Part of a small language model's weights: width 64.
Each number is 128 + 32 x the weight over its row's rms, rounded and kept within 0 to 255. Layers, rows and columns count from 0. Numbers have three digits each. The size before them is the row's rms in percent of the matrix's.

# layer 5 MLP down, 64x256, rms 0.0576, rows 51-63, columns 128-191
115:128213062131043120152084166160135127146102129049143190127103132168142139202126169185144132158076126153160151173118126139155209113116124127117129125082145162179123125125150116148140131189123105
114:126135172170142129126067202120120114144188145156120171115132117158150087119121112173176108114118107041137133053128098143120142111103124129157138147152181181100111107129095118093127103113142157
102:129119126104179065116046100146165105202124110171116165115105131133093108140135186154165097135130098108083089115145121138116148123126154122169127097118067115139083126125108137128152170117127133
093:135124108115157148125155147126182123107094119111120095117090065173071196139114145111178103108127150146160120135192115135138086086090165152144121131116143151194111129093105130219083092115074104
104:163145131166157163107113146070123142206133142113135059129182085152146087143120169102085155093131142128212128117103155132100161113147118159140047132162093136151134129141151150055089128117147132
096:157083132080129180164050152128126126090182121101126109126188162055107034118133094156063141154146144113113138095145122115141107107151109133085150177161187166123103129119098133079107131165141146
110:091127127075116143108145129119093153178068099122122142119139133220089187108136189149122114122121137132171052115116151056126095114155094074152060155110093145159113146132186114151094128110131109
096:133122125104181112132149103126107115195099086132132148118095111110177155168125124046172124123137163157123126173068142034153147116165110088164115141157165102148118132128150147142151111152129113
094:118129139110145124139156101100106141190123178201078079119148150149122149113105144076132145121127192126129089139109135129142095109128091090137143126200099187132092136116178094125088117180117141
100:140232173164076170153166120137136102084074161066109103136134100149139167178136118136123142094147151132131134174193123117122138113114110116163108129112174103102110149132109142212127134123122154
089:176160126160088111116109156095134121068127118103124154137139119054085114092137042126083130143134098138078166161110105145147176149128128131123212113102164150129091112119116089184117131167170133
091:115117125094143106140108139117214106215106129157176078133117187119066148053129113200087140137102130148167120179166113119099065086070127134117099173164169169154060160141119132163135167159124176
103:138143186088143120166090121152173110094113111059123138134150165169072103150136060120136131082108130116151147110091135146109128141130106159127178152101101177152091093125156118164165158092151135